Each number is 128 + 24 x the weight over the matrix's rms, rounded and kept within 0 to 255. Layers, rows and columns count from 0. Numbers have three digits each.

# layer 5 MLP down (transposed), 768x192, rms 0.114, rows 636-742, columns 0-63
133139139129111146123152098118159110172177153101156142131130135159104122112123165157149085117096120166125110146127138134139136105121115169118148164101155116145145157120130126159145136114101096
102142152153131099127139114121133141157119140139089125116122098118131077109140119117096172126143150152114118097129134113122131125133113176124112153124157116122143144139150139142142096122152146
091133140189166098146103201130154146092124096131120105105109112105110136087131029187117098118090165126180099142116154120135127124097116177111124185160139154132173112161151134143156119125156151
112148120159139157115097104123108137067109112111097108139140109125104130134164119092183159191150157116119167113133135112123114133128117106131169133094106124152105074144134132106109094150146158
112096125164125156121173127127114141128149170116130142102151118130131166167157145092116174130124154158116143146154130077132128130131119111125166157100112103139130100121167170094113096131120134
107125124112144179093103146172146150076167163168135154127074148128076128131118145085118169179124122110160110110122086120115123106176098135156125109127141147154126147139143120104098140100087084
117113112080163108138105136112157126143157122091135134175125122127098100144114101098099109153144139081103096112161145139096093148111120169153109123127124155098137137094130164156128116126131135
129140122137106154118147172144125107155103119131122108141129165141109114098117127127104099126108121130100171150126135115114135128122155161129102148163129144105145124140121134161153113139125094
114171115110121072115103135101121107146160188115105104122134104164123155117118133137177140129162127156133133115116132122062071164144112163131103141102104163152079107139137129145161143132118134
078161125096144153135110115132117119132134115156116160152104120149098131134129144115147114101135130117133093119122115113141117107160110086131135129127139113159144122133188166143173141142106155
111117164085138153093098135117108149143146098144098091137185080105105156186163160129156125153164130177148105098143136139130131103158094157179135168171101132161131132133129152105092110122106144
148131161145133112117120131173116121173131111084141110114110102104175135114140085161164166143106116143071152131122118114158146143140154140110131110131084140126162109093133142115106142146107109
146132143135143169149127129072133123120117108050162118151060135104124106105126126135102123140145151115156120109121147195077095078141138120149132108144125125155086177126109086157097129129116095
110119118125126110127142132103180119152088156112127167102106138140116074103169141154145141095119144115159096084074144122104129163092158145128130137088106152139098142115153136126148123094115140
101158132129155116123094161156104080160117135163148123167123118103117132121090182139178085115094108133148132161088133110093177118098115131158155177123144153123118147107136101109124149143147158
112147134071109106129098141133137117135170142117187157130127138157117112160103143113153101098110152148128122147113119169153104116076131106117095113141130094129134171136101197103124130134153065
092145158104140143118114159139136138153117165164091104136120135147114115150129112167168152125132123102133128135158171128133118130102153109127120098159134114164162084127154141119114143113133123
133155098083140098113177107181116099111134118121121110114193079110125155102136120136128132142147131113110125112161147115128139100103072091147162141105172170081110131139126167154135076143124135
117163109135154125108141120106135143133117117126084111145123163140145107118134110136130161152147159136161088106108133119123108113126137145161115118133145113169152122112119111120131136154149114
138153102127138130115176149095147108148170104171169119138114118110153154129137146163120117140157098128187158156154108121096118089120192144120123138129093114119151152144134122144087143157139114
130136065134083135106080140156104122171124102139149117168160160148110140144096121128132099119144092135113125091094146135103128157129148118142134112163075080176098105121078064111135102157162127
134153144183105106114109109141095121145153099139103109150126145124108106124132121107119121148144116116141085111131136141125122140122101139136126152139116153151141128140125108136101087131160103
106135119140149136117127160144128136125142101126138121150161198119111168136135120123128164083124094131141135122132083112118077131100141131138165142138129118091151143092086144159153147113066156
144126091088127102120121155157126108134106145089122128125223117147080095126143105105145114143112103116152136160095127156123147112145143132153111107110130140096123128096114169121139211095146123
147108129118184141136082137135120133171126160152109138155143128118086132088058114142099122126151170117150144138095107186137145124127154136141156152091130129150148111113121160124090113165108124
125121175152131116134147165119178144102118130117121123149092104162174129120091115131117118129124111154132122108189135123119120101161165122131134203139138092143109117118114141147119133112117119
115081093154132169110135116105124158109136117164118130111065104115150109154132157090141185143133123093135105104150128110108104142110135116134119141129134138156120150133134153112142162143109139
127092147137124165130127129134131178155105124109135149129160108156107104141142152115116136075160132139143139122126138162102147147107129137160088112138110110123105136123119089113116129129139108
128120122108105121163128129155144134146149123148132114111130117121118126159117144150161122118136129121122107125114121107082106140103153121146135130129143103138158139140126138092093121134121085
126111178121089127125140135117092113163139115123156177119100130121119119135131083130177125134151151139119164106111149148139125145142119105086140131083067149126149108093106127143157134143098116
142097127089130081119161123154128135129113091151159121125144106114131108136143111132164132130118126161138125149133120129095130121114099126152108132158129084112129138120090150145125122131103092
108160147107169148152133127119127158135119099137126113118084150145134136128101135161126114105140138138118147099091161124097114104116102156141118125125117087147111121106160144113128092116140123
140132153089138132142132144139115100130131107119114159101130131147110141101144119132176127152120125086113126140132173174095115133138114137153130122113134169093174133119119162122123135158178155
094176150127100108135122106144116168167127174112133120153094143156121153147127124129148136097088148089151143127146126116118106152094125130091149148142099120150141116126146173131113164119108155
098122153103157184121120115155155153142133137117135122122115150141163112120120146085076152075138129155113121099166138090121129124127091084132145136100151125172145085105131123173092102145093106
120215192193119133191163138145065117114153120126132191108131112116117191111062077112100197119119089114140111151120150138045105118177086105146096120081103073168149152140110164152160157141148081
127140130123132119135163148122160131122097125130101094132139135158129088125113145128101161139118103109132132069163137075125150171139089085121158129129083108098142092166096108137130159142102118
109135132132202139092135138096173173111115116097130100087140127058164078122131115114113096118179122140194096132132128090169108124169135130136118150125141136088110081132081151100116081118110167
142154114141117103136146122101107124140154126136135112158136158102134142110126093095114128162110142107097127131114156120119114120097140108144108163116163150136120129123118154152110145160164106
133156158112134107117113132136139133128145079129111147115120077125132081128139137098123092099090116140142147143149118089115158135155129097105110123104165120107126155116105150129113167101154113
126147122147132133087098160141125136141148159103104146116136146118121170174131125128134114176087119094120143117168178086103138106129133125091139132077119120128109105116112118151123134119146155
111146085122121169122130094136119127131153129177134145130087118151131155130120136093108118131087135135111127146124143150120125128070099159108119120109143132143124130182127138141103131133177134
112090086130112131138129144158106094090150158162137120161118104135129103094131107133112134114087132140108157168109131086105156133132151135118181132175102127131093172165133122124135140160104111
154144180148133121154147129113111144115162164111147113101150092148119102126145078137135125148107132125100124122129129168127129129081069155113061129150143092138180087108148109116101075132115166
135138116149096162156172114075144126136146167125101160172116085131096119138115116063094149121120132116143103135156181156082066122129142138138128130119135123163114140127121185100114135136141151
173154129125085207141166122139102143117139140160153090145116150114080101179150146118089117119118140146140160093117125157110157136160126120125126068164115092112140152114092148134100117169087141
121124058141095136167140155134113129143121133120139137174131101136103114126149093114107105105130134158120125142140124137143128148139117107096113127127100120163127140159124164115123172163090158
126102141107113112103114164149098120160135120053159110165093147113135104140120113137113115116119127093143131152116174105132171136141146106154138144086089136116159097121129141175144162143089124
151146089137121113103130127129110111148130145126126116158135106131104114111121140121129158139132106147119130151136107127116137086139084138152126113122124114130109131148126101121107140155107162
115099114141169154107121119158123105127156112124121137156147113098131125124081150125140126131138160117092091096131146108124136135122096152108135122114141095138164123106159132152144151142141100
135150150150127139082135147132167113117145119145103095140118197121122107129120108124132107149128130140091111149106130138118117083092106109126108170148155120119138140124134137115117119126130126
149116138109084132057127121100152125162094166109138138139104116147127126134174125122124135108151107114105127151089143117111087114098130104147102115111158167159142160119135105086136120123140131
135112162096145125123118101135133150167116113121139145118122102175112104127167114140125183125143158133124114113127113154130145122101146110156130163143118121143154125160130103149145134137107126
126140148081101072079098151167162116158138157140141158146100165083123098140138107097156095125085158113134110132090167109146108162074070121076125084154130113125144142138131099145147117105089121
132128163098144108073121092156168106111166107134158159120127106107118106097127133110091149118110162114126125171158164137087152127128126091137123120097111115101162105138121105161123161092135088
139118105117094158156139140136098157190138139125133199109098142117133102124120126102124116133131132105100119134132129128114138146143128157149138142143114133125130111161116149096147140139113141
085141125132109168093115090184119160144164098166118124097149132137138145119107142050120148119101106150121126105125062105136138142102089126151158093124148116118145122131157130150128106108152119
169142129153089108133139179147063120117127099148141164118138114126113137149095110159139099134114139115132090139177129148069118152165169125149143127099145092092095133096127090151160138119159093
078095126124118087141115171120113109165166113105115177136146142078136082095159171126112103117182154187114125098120134169098148172098105113154145128134128114124136153099097116055122157118113077
135131162137124129115103133132111088149173104090119141122116111115146081122157113139122128112125130099146129103100180145090103120146139106167144134174148113114149143132145152148131135137115137
131080119104139190117149127124143113169141150149101171156137110119157119104145133130116167159162166160175167170148135129097103150118129147139099115155136130159175147133144127142118125095062120
161174145132136138127115120142146114141113171114091184125141079111124187113088133176121155132103117139130119125123138133117165149119123142097141140115087117123128113145109115121148109101127147
123122120166127110100155124114133154113053125129095168128144112121118102104092130166139148110159139139100134112184116080121091097104126098126141149111122146093094136165128126140122131115087125
127106107075131136142094094116121111088169126135105119140120106104140125141160105127137156175130125132120130111155099125111106133095145155128144138185132113096130123154131118136122088121117131
109106138151115152118129154098089107109109119115126166162167125146136106126114118148086123148109155141165079102123133154146129110117132108149133117106145105112140153066102173114116122139074140
120132111158123138140116126130122098111093103152115139135130154128063122143139115168130140121141122131103146110141150128105139120126130103103112097152133110097097086122141123108128079109103129
136103138117159197107110123138130117146149110168082125175109142114141104121113098114111099161147188090126187118098175101134147123122146154134144105164177128111106130136145072154128150184141110
101149150091138139150131142142144178109152099103128131133109097143144135133141141104164128100096125132135142122113166172124142124132115143133137133133097139127116144163141122146121116168113127
134181130129098152128149149159097142129148104146152123184166153165125091111128147103128145100145113121156169143135152162163132118160112113088120106128096109100106148134114187162140110137147135
119110096119133134120135148101121140101119133084130118134137150124129117124161082123101109146121137198131124149072140154172123164116113140117122141114115118123138105120115116122161097099077102
110162193151093108136132110149119166120128113160109133155112099102094175130145119153128133137148181101112124165112150169164116095108130147153117119158127117155094132129108113123094094128100129
180141090132089162076137125192110120136110150108128072144109143119117166165151129145113133154140142173190119095107163127130120135122151120109102131130102095129109104087099136138132100094099092
122153109129115117126099163158117125110099105127120130137097115146114132132150138134113177137110158143096167103125132081121140096143144130148084119129142152153146124119175126175117157123122135
174139134159078123144166114154127153113145104149118135176108123151156142110120107119140148117148093076137159116116144112121128087143156109099119129110121174130149060067104176118165128174076061
122147128125130100065128152109145120151129133094133130121125122112108134127113134127136138112133086130099136117150157118142126112135128105111143183132144114129126130146114126175134113124134128
139175178136099151127154147136083135177166116168134114123120107169141129110119123099145136098099141139124128147125107150113122113130149139139139097139097130135126112157163126117154125194151076
139121166128107113170116167119136157140140174146146112201153170106083138123132137116136184108155084079095120107143169107088121125118119108121096146113133178132150141117140147136178151088153109
098140109135108116163124099132089107105102143129126116129104113138125113143123149087153112182114093052199118106157141132123145178176134144130159160086139124132135149165155152114123180117160098
103129123144141136178120126113112108153082140109119167103112100073139124148153137102108119108110111091120125132124073104115150151075137101131151115103121147129149130143120147188139132151097087
111135101124107091128115130130109151104112098146131110157130094155102121139149069098137147140157125129108147146107163129139096128108081113153055126093126194144087098131105123141181145102113100
135099166170123121091117164121153139135110078171152112130117073119168109098174125149140134158115144088130128107054116150156100104113161145124163153141136152130108132126116126075082102133140128
153102134160101069170095111158171126135152104100148135124129115188168103099161137111148141105106108157122159149113115144155122096155139169149185102089139107098132154145141073140121162125138129
160155133171141141126100106091117131139121161141192078143145164170161170148118154131148122160118117140103090118151120087119116118104155166112144152115108109153150129134151101088142135178116134
109165140108133155087115145166143142175136127161171105162128138120094197116080136133118141112123132143106112107129069067134145085093118122168131159144115133111141121113146130149150095134105129
116141158115097136133078122121126165157149162153194120130169129100154085132110091111160149117154077120161110131113133141133072146133108140130123067108158119150179123151116082180131103118060144
125152143115119100167057158132129136156127095114097121113142116115118127126105069147136150082169137090153095145103144129096160167111132196143146145096109118130062144128136149102129171137088205
114140116132122136145106135101084135106154152124113145135136091153109144144112088156137114149125140154104128118116147117149118111142131132099118130143144137145139131156082112152140114130093150
127131137112131115155138130109124127134156100138147114107165129159123129119131175110133114141123148127102111152102092093110154113146116118120156141131154141167154112107141130172135103142139129
141102158137106124092137146101126141128150140133123165132131124075099134101124145130102107113150143127141153178123098121098152090133114094124170115137111146151167160103078095117190143150149114
117142138094121089144175112072145111111096170112152103129101127139109138132133122101144111109117148135128127132120106062126126149115133130091131106095135099117117129133112126091100124126118133
138118099083106165114148089178070144165139090130114157129151151163130158154088148135091078145126088159132127134115166115092135127117110098118139168126104141098114108163124125123109153146204200
098150173134150133124133110107127139143117133135122081182122148124101109164151110082134123149121143135150129165129196117156108111133149077094114113103169142101127112092063129174154086141099146
112158130139097096117159116114136114118139146152131163135109150100120121142144095100147132137138129124183104150078103128114205114095134136139133096162129169108142159143115143157137105092087132
103107129132132134157130103130102159187142094160125127130110141077079132120119130127165111105077108115070139120107163130137112106072128114101164126161112118119142097128117109110115094153108134
107095137135162138143114088115141119145133091129150139105121157090131148107124122127133127116129140124131102119079129101149151134093084095124146112103126125099118129129102122156124113136129154
157118151139146159137192130142161126137142102117120110149143126150130103161109171128148132136099144141149141135137119105117135135139125148144115130113132148162151118112111129095114152111143114
131144158165080175120093159104101089126119153137168160139097127163115104139119142124122111095165114133146091142132140082112149121112113135089139090102073169179060110103159095134144114139125107
127157174110126102123138167142132100081150158141079148156125158147123084149158142112131139084087127127138070119098137156110152143087142136157126112131087112160122132115172122108144118134101137
145143149127080143100125168163145083085141111119135113118161115119087129160123091096132107105143140133123126104128121148080109109130131145119114144123131122150118096111128130127159105131130138
133143137173155132123083174129085115105128099116123090128127142119125087057119094154126101114104158085175141060088169140149106124168122166109154169177157139109101140151184120112121122153150140
112174149161094130124125159127126144189094140088119132128163125093123146100108122111126148123143089179120091142130130135130134103120158158127105099122132106136092121125127138088101096145115149
146139117133131158145097085130110124156140147145175152104135154129154172120149128108141171141130110126130102145115134096160107157175149159167134135090116119077092123089135102151119120127144126
156126165119061194146094138127117134129165174120161160112166146137111128123137141158200111135099143132088173148156105087140143119138093094152139110167101138145137105166144142118151202136111154
145163144108157141098167131121101101116119083120157159182152169134096120094121156153103138131114119076143137121158148138105159166126149142159142131117124135115126110101131145127103083152144123
093133161106128142114144127135106135133111126104128137165086138159111099137144150168136124164103176129150117153120144159089127161124123128153153089143119142091086119130107131156151120154130128
123144146182164125126082176128140098118117114110157095139115132143158146131150151147130139123165142123139110130086117121137117106145124121166139168121194087115191112110091132113186167155138114
101151124083124132141142125139132147144117135141180116090057108148129112104128147119114132126163113159098105166126156124068138114117137168130127104122132148164129121105106098113117167149158128
# layer 5 MLP up, 768x192, rms 0.141, rows 637-743, columns 0-63
121146108161106113116145132132153114088108117115118144101151141154151123125151142123162121117093125147172113164136133133143151103179095142137136160122102122167123179159092205177140156145121106
096111079155173136156116140123138120103164151125152129093177098135128147099123094128110073153104091182138118091166104145104110068141149111112089096123097146145170121105124165138159117120145186
143089169146127145167146152125138094149124143125165136110138106146121140194130169148172137103162131146154143138131149145112144162119123146111144126150161171134123123092146129114092075123129069
156151119125188072115148126094133120121101114150071143115106146129089082153058115146141124145081152096174135088131132095151162098137113100158105173183128142138113130098074131102126183147129090
142097131081150155129109136156065126133118175162130121103148204154133134093127101131089161140157132148104054106155106126138096129177134119106145156137128157080174110138101185158134155110113152
165107113159143112166093122130134139126128143168163120107138110129165100085140117109100118132128129104116133160135109145152157131162134111135130112084088118129137122115161094122126179123178111
122099128153117106163154131137092149145143165088168097110108113137132153114144117111092144102173117146128155136127115146153122120116112102116146106136174109129102159088123091118151151141098105
105107137150162134102118141157118167100106122108088110137170081125094073100098113132133131114156148147149133119137116130130090102116106150126114156094125123127136125119144156084138133096179154
185093105094140153120072108164163142144146125145151146106136136109141098102116146146183097092109117133124120117108143093121145117139153135105132138095162129127128110092141131134116114153113105
140126152086150117132122121138171146111144153120131146125099118153099118080147136119174114144143152138160128107139090141147138151121145134132146130111139120166116141086096142110132158100113164
116108144145140136167143132101167106125103122174139091112129163132127140128117169090125115087134110131072146118144140159086141081108137123114101139119146089116114135151056128127135125111104134
132138132144135133166159087151159105130095145125117117113126128157121151088105113126123125087149130157146181118111148141118137131153096140112129098146135142077128166103152099091135157095114134
135152122133130151099090108174118123135133114138137148134138108133134112134146141134165131133115127143115138120123109139145130088124151144143147102126113123128131110127117142118056134156141108
149133102117082102132117134142130145136152173119150113146106098148179142126106104132138197166082095187139104121133073107145118132146109119184132140108138105138116137155124114105143142111136150
159128129107158116085162126125148161127098126126083107109116143128085106174147120121126168136110090154099096115108100116112143125164168092112128130118095157123108129135110122103138124152129113
134080112169127168122099088157121130126155105159100144084137104130147156118154108114152119129138122176139151126182115170108141132118160090146169102111147154119099148115161152110111174146119081
107132163135116092106178116117107116127127131097180132115109099138097124120122123106127145115169125188154107134122083141120150116128168154168122129096114106087130124134129107106133117111171110
142108133115138141122118123140143135161110131096152139127156126141124136105118128119147101107132113147140138148136146137079147136102137130119134152113128141108153096146115121150115116117115192
122109142107173117122152088156127116090075138145091119151135116122148111119108133114150128144166130100118111148129135132145119148121161140090120150135143140097099096112131107139135132085136102
096090169151112092187114143134126160107107180164146130097137148107114132120091161138150126161179136150121119121143140135147153151102129149071145172163114155174119156096113117120145103104115131
124115102146132119170189137162126131127112077122111135080119096098132137114123126107175166139146092106125164148156123124097150139137138113112115095127106160139126140148125114117133156104125140
105096136141161121079127092118189135149128084137163155121160082125131113159117113074155127157137149121150119123160073134105101149109131096103151152121116104167112104150088095126118115171158139
128120111096155154137136153153157115114103108109122134121108188152160117134100147144125137129120103149077129142124116174132129070118134153127132139147126101158133124090087110115051128122122145
147114157112149048094133119134185146123069125144178084149112105154100140204100130117159099122125111141135092122145076109131126125173143128161137119144110132078090111147139114096125132123129152
143128137143153103127119147140190128121161132141104112136139157106129099124146146134085090105137103152142103118121137138123100137169151115128120141088144103148094100104102153129108115106135130
146135157126133118144115141122149110105083099133079128087171101145137143155088110147166106146145153089131138111176119135116127094123165098139158108125142165070096112162089136094122116133153151
140098171116122168113155116154122164138089123108115133120133118143133099095141147087137131127132133116148100136117136108145126126121122123161124127143113125112080141107124130105078182132114097
097143141163177125133112140164133140121121161152120125151132161139137103144136139109154128105127160162145125110122126137120104120138112118125110115136114089094148078117087099100141111144141166
131139144146137114085122158146129075136092103115147157148154112085143138122104153111145133117159117106137171088131093137142186125179113099079138130109135131131130135137136149113083114129125136
071119094123111127168106126124120142108084147161150082134111111167157111127079142075147160121154116178142159128182151099190120100120122136141148142138129140095162122132141118125162139125110160
144141125126133076120141146136128153126134135156169114081168138097127153146136141119162107137100092127131151124115074143139117126127159125099109114100122145113140103145144164127124124152147096
174138101141133127120103172084130104127104101132093173089107137142117126148122152131131104142099078121102191083123145162171100095160115084148130109090135127134145124087131134124137126083114154
160126184093118133108138135132149137101131118106110112137138131107109133144118127114122123121102062147138119121119104135123125118125098131117096152094131157136144169131141104158111106144149115
163115122134097123089145131131169120110116097129145141125125139095122127110105126114185121096186192165097126096132115145122129153105120136107166123147157150146135115107127104126147134116143142
111160125151184130140168121086079139137088153116145133100122194141142109109175116065171103122136133164163153146128109118127188084166071089072108104132118156085156103136126137127111134092155086
150144143112110123123133161108123117119138160121144114109120112101169123061107123126091162116140120111103154103098051114132154129138075115141158138093096119102162121143203122114138083180148102
125103167118123114118125155187108128057139115147066114139142150134127103082153117109175122067124151155145165116182156132113140136119156079117137082120166128085166153088125121116117126127148095
096106131096103119119148147164145057121150124109144128066120149129158163122133122161158120140096136102169135110157148159176141114187105139127127150132081129110127106118126098114135116126145139
133109110123161132104131142146126112123129157101152130159130143163151118125118108112123107118153114144119149106166126118151117135132126149132143153133128158139112133115131141121078133159114139
120135155098130121115143143076151108114093105102100126147105157095144110133137124112161105123123139109134150136129095158149110106147103171124151144126130128122153112138116148119128126122128132
124132164152149108116124146127123149116095126120084118136124153134173075132129129149149126089117153140136117137118125106145124131126112154128125109139102114153176166088114106120163150153165101
195110160098188122133180156149104096096159118129113072104145128113115125147163112116169126115110109160094129120140103140086136118092114132095150156098160100127153137121121116122143118110127130
167124129149122139116134141141132167146134086143118140107162117144103106125153118129166081097136091183124100173146148103063165117124126134132137125108119170166126110115147104081149201135112109
106150166152129123145124152126117163159121146120126151108123111128126130118101156106142107174187151077182138104107103158140117179111085181109125144120120154156130121145138139151154129103132173
112086106178135171113101153114178094117106130154161129108110124107110128146101126139131130129151150127122122139181118095110084132116154121119145116066133108122125108143126120117106140112122108
095141173155136155178123118074113152123108110126094111106126169092149118106116192151146139152143150101105100088112131169102111145128153128120112182130116123121139170143112165109139138097157149
148123162156148132141125155123178131133098121122128119102117142095113144073116135113157109149147166128149129119172148136134126167137136128099081103171151128114095115145136149124146128134110158
111105119146100094120181120096125129179153120125125161127141151132134123140123127126111133115106092117097126153117109123141118119153164145112131132117111145137161123136112128108130120137152108
124152157135135122105136118118102120171117120135107166132103106126119107107132114133151099133113116118159115146134128111142118105091109168166167129108134117163138157125116134145136133114115146
141112108115127058121148110144145146126089090112115087109132087132115147181119122091121134124111131144112117097154099105164117146163158102129131131140131152090098115109161122112195149147149119
139111124178157146085094113111107107090137106106126097122123105167140162091103173094137117137115153113116117187144148142108114134154110123154156095155126121106113106129116146081082153153135077
110121154127133156128097155125117126119140126126134127143106175137129123117129113148147103160123128137146119130149144130084115154156155117141139090126084096119124121122107110106139138105113117
121152155163152114123136105157107136082099129152139100129158094103151170125136104128112172154137148091104140109095144135132117111175138128128101095092156159107113080135144140113082120155122131
112102168124147111151146131142123131123116134132123129087105138146133117123098100138126113157103166132153123119154133146131121164128067124165158141070111120094105143174160139128154139131133084
122112120130114131134170138158133112096152097118182059119160085111142130108135178099154125160096143149085168119166150163101139086125120126097122158146120118152163160153144113133132096143100149
071128110118134123146102125144157156137115133131090111139077137198094125141106109143164112188180126140179107099115105105165117129187117090120126123151096097184112125085152076132189140127159096
102141141142135113146120158111107162120133156125148101143128092130148135132131152120137165114123091136132146106125132112169146129161097110168112129144135139135140146126092133160118110176106134
159126153179142134170157130138156097107084132186100129115206123129137128097136105066171150106122133141122121089127107138161076131148136130179133106100115125140141157073112088123149147145093152
171108096170148141116141149119170125125152095097152105082111165102135106116143137145091109129150155135094113108095166114123113126140148091128118171100153111169150090116112164133112133176117101
146153139173113087089114129106128158146115157117104166132109118125140122137123145127115119137133138117155085165128094122146083148129123091146107092151129144138112148163148106134076125139140146
136111127169149103106112163113146197077113106166160121133129138138072096130168132144106097210138123115097128119154123126119153111134096177119176088164097147154108190096133107130137096106102153
137104168124149142131116110127163087148148117140111118096161148107157116103126140121178118170136140172118160153140112186090175138103125144155146120144114140121133120142133114114146150151123106
125154130157135139145115119140136123115130140104123154132131106153145155133123153117126143129140081135091098141159138109135140125129153167122133125122120159162118139108102109119133133128128153
125145128171134141158117162096124129162161154096137117140149149077130154149125129190102150122106091136104138135112143141097102138119104116137109158139098081135172156125146170157147103150150113
097127135137140112131182071125141131124120175152135126116139139122151144176081129124115135110112144125091115095104091147113111151135096116111135144110164132146113136100131131098096160155118104
140124126129139121117120114122141171121094116172163131167105141127139134128126148129153151140125096140168086112161137122122167153127134084156118124139125117136140142110089123108111086145145204
136115095136113131119127144155155155136083143102148118177116136113152148135122099137143133128138161107110127136130121138130165114116128103128119118122121135148097181130142086071131111121138098
077119120147160126122126134164195112161128147133127157092109158079133106162109133117165085147149132152102103134149117092107185153117093107142151088142118122175123111130118107087094114160126127
066133131099167108110136150124111135108144125100135116183109136105130125133123168150150127105122176099105127092142159101119160115118139147128134145162142134100138170155075122143105140127144162
077153128143123140129110130195099137102092114152160145117120149139116100082117086140120097112161154128130145115149077143169137133180126139110139184132132143163130152123116170074142172138096130
124160167130152098148113106077165195133095120135072147109161124129108143102119139121170123102127145149111148152098072126128127110147111122122126108136151104112119158140149131132143110141161144
159089157175140078117157150121139165122166137117134138116118144134079121113107111128144134162121058119106140139133124122107160143133148128078128147102097070160085113119158154137047168177152146
137164175176150108083128151179186127137110163116140122123164096132145128113115076127173147140122147125130115068133068157086149144108131110107128098106105101127070120130141186139136130112148109
099124126143161121204134095149092083152121134126138106118122139156160161119094093153135074128125100144177120170117117137165112102140116141133128075107163158152122108138084111084096106150127133
171129187161132106124149154140130136138071080110116126093108111108119125103095123195129130126089126097098120132133076153122141151167121133114149099171125154084090124159143116160103137110134152
122158102121176086135121095176143137123121135136140123129136118146139136111134127167150139141181113117141116136129178108107135095117114120112118131116122124113131093113137168130100117111118136
099128119134183106111144128105138162125076125073080109123150195093113131153076141155145125139085117103115109125137126156164147102160142104121115127125114099108110089149091143086109160125144137
144137120150131114105171147157150166124150116158112105102145113130175096127162149107174068144145100174132131170149127124135126119126174127142154126186077146096140146170137194124100135119102186
126104132177123187145185152163108164172138143124136126099127125100090125140131153121140085142138143132141131092105140118121154090165091102088158148123124122077131139155125082077089171134096153
106095144154095157116103148129111108102128141165114134195163101118149159078108083120102101096111142127106147119150160137106102102127138099081151125136128169099163178120091126110157103140122152
144142143101138147098101111159113127169124156117082124123102148123115162132115125139162087137117127102116134158111102103130138121159151153119126127122169144143147133121053157140133133150115158
116143070142154150092116140126111114147094149111123158114128105106139151133200118111118158127118115109132143117110149116112101112134112146150132105116130168135117151137128115126108140111152105
111107137124184112102160111105090127157132120128118085118127114109131138115134113166164120104150139148114152110067143152138177138113120108160114107130139132107154114178108132166125113126150160
145138143100155149078146150154191141119121121136133155138119116120114181089106142125146117145139130128122068133143126108137145118130135115096126130121157147096143132135117188143138158113129143
103100111126151142101108155101173119130140114139122113130115111145125122154136150141112129139155123168122076115107109114127159138138117125149138108099155067170143110129114132113116093153136080
139118123125102142132130121130133129141159140137117113099150175114125141111101131109125133118102110087132136171118116176134142140108139145132093161119107127097127129142143150106129154146110133
123126144131119160102134088135146076114154149094088126145135154127139082107139119150151147172145111122147122095160128155140113116100123084097145135092100117106103151167152164107120148165095124
134076163162140113175128153162122102137144123123124150136159142136140140108143146121146148126110101133115164122109130169124139169103151100163109120132138072130142115136143166115109134140101123
160118159150104162170109102173123173147127097174108123120095123097155092124124144130105087141135113134093091124139113143122117120186110105121122172105128112148130121151120154151148130135098124
127104129146109134126153141148134153100104084146102105127121161135081154116120177157183107110145153153102105131101120105122132118166117088104121173188092136144134151117145100104118088114150118
129127106158119136147126168164136095152147106105084135146126122085155170090128140093117159095129132154177105159098107115116108122125121145131125157119129111091172150143170117158144121099130120
159108159125126152111090131126085148059140142130126094118187140123149142101164137120110132160137132145120123104195147108089103177169135137128134104096106091111147156129121166144130119158131145
178091130146110161114138166116145105115153082138180107120128139094145136092158180122156147104131122176109103124103155155142134144107101108107154111125099153102110126143132132136146089122100131
160116117128144153153148141135129142144094143119130160164134074124091135078146129130164141122122102149122152121134110119092147138154115114154113120120065122182130155137126102120139127119132127
095109156152134145079142104109132157129121141135151103132123113116168093102101168143118121125133122100147151142127122137137131154128141200092100127149143149126116161156112133128161116124123139
144127142138140166139125165121149111123139164109114150079144141102151149099145143168106139159170149097092098123100114131139124126106132135128131175152144145137113101135141175133165128145113124
132095147150104137143103121154125111136077116074128123118151112138122161150128172168110162126107126111143065143124122141178101126105100141180178113151115128131131135099109120190107167106071164
156105167091153137180141158077128136166115132126121165120122097119166151145088135131086163135131135095145141117116116093131167132125122160121117124118080119131133157130163146155091089139128134
128132082104157141157124143160141169143128130131090089127167104094134125148070117151175096131131122102105102131156158157112090165192131106094153164100122111122124144146160078103097152121134157
127067135121159127114128140140144150098098134148112103126146124120110152135184131115142180168137126157111153141100111154153107108111140125138128146088065141149118142075153118122117175138136179
139139148154129143120113137091110158135104101101131148100116121125145169163161157137160106100108129144107111129148102125113113162143121124131141110094151135133108126095107150140079154141105141
108129143118150107080154173108119105130121106106070063129109138123107096086156128146104099124130163124112091087131149145178099173112148118091076147128131117086122135122126095162116123144131126
122154140163109097133161071105154148121077170156177121103129161118129133198116156101100171111122110137144121130160091107132103153120147096157128110081135109106110119146136134130083120125145160
170104144157180158152173121166147122105135100162118091094140127113105144121162152129135137156124139115102125093142142137151169144172116142117099147122158116159168113113112160155133112127150084
143082115171106142099149144173164113090145061119097108136151140073134101105156093131115071092191167152124094173152195165150132095172132129094133174124138099143128123141138154142118143152133152
156084166132169102119115173119134106107115134157118100114151136134148099162145142127105095121178135156100136152146094139161157099149096083109134133119111133131117136161145136136118152109174187
166112107138109122131105156141153161153154098142138149104140102133109129129142150133170081123091089131140121126140099114137135115150145122137109155110127083096156120110114162162152127155133119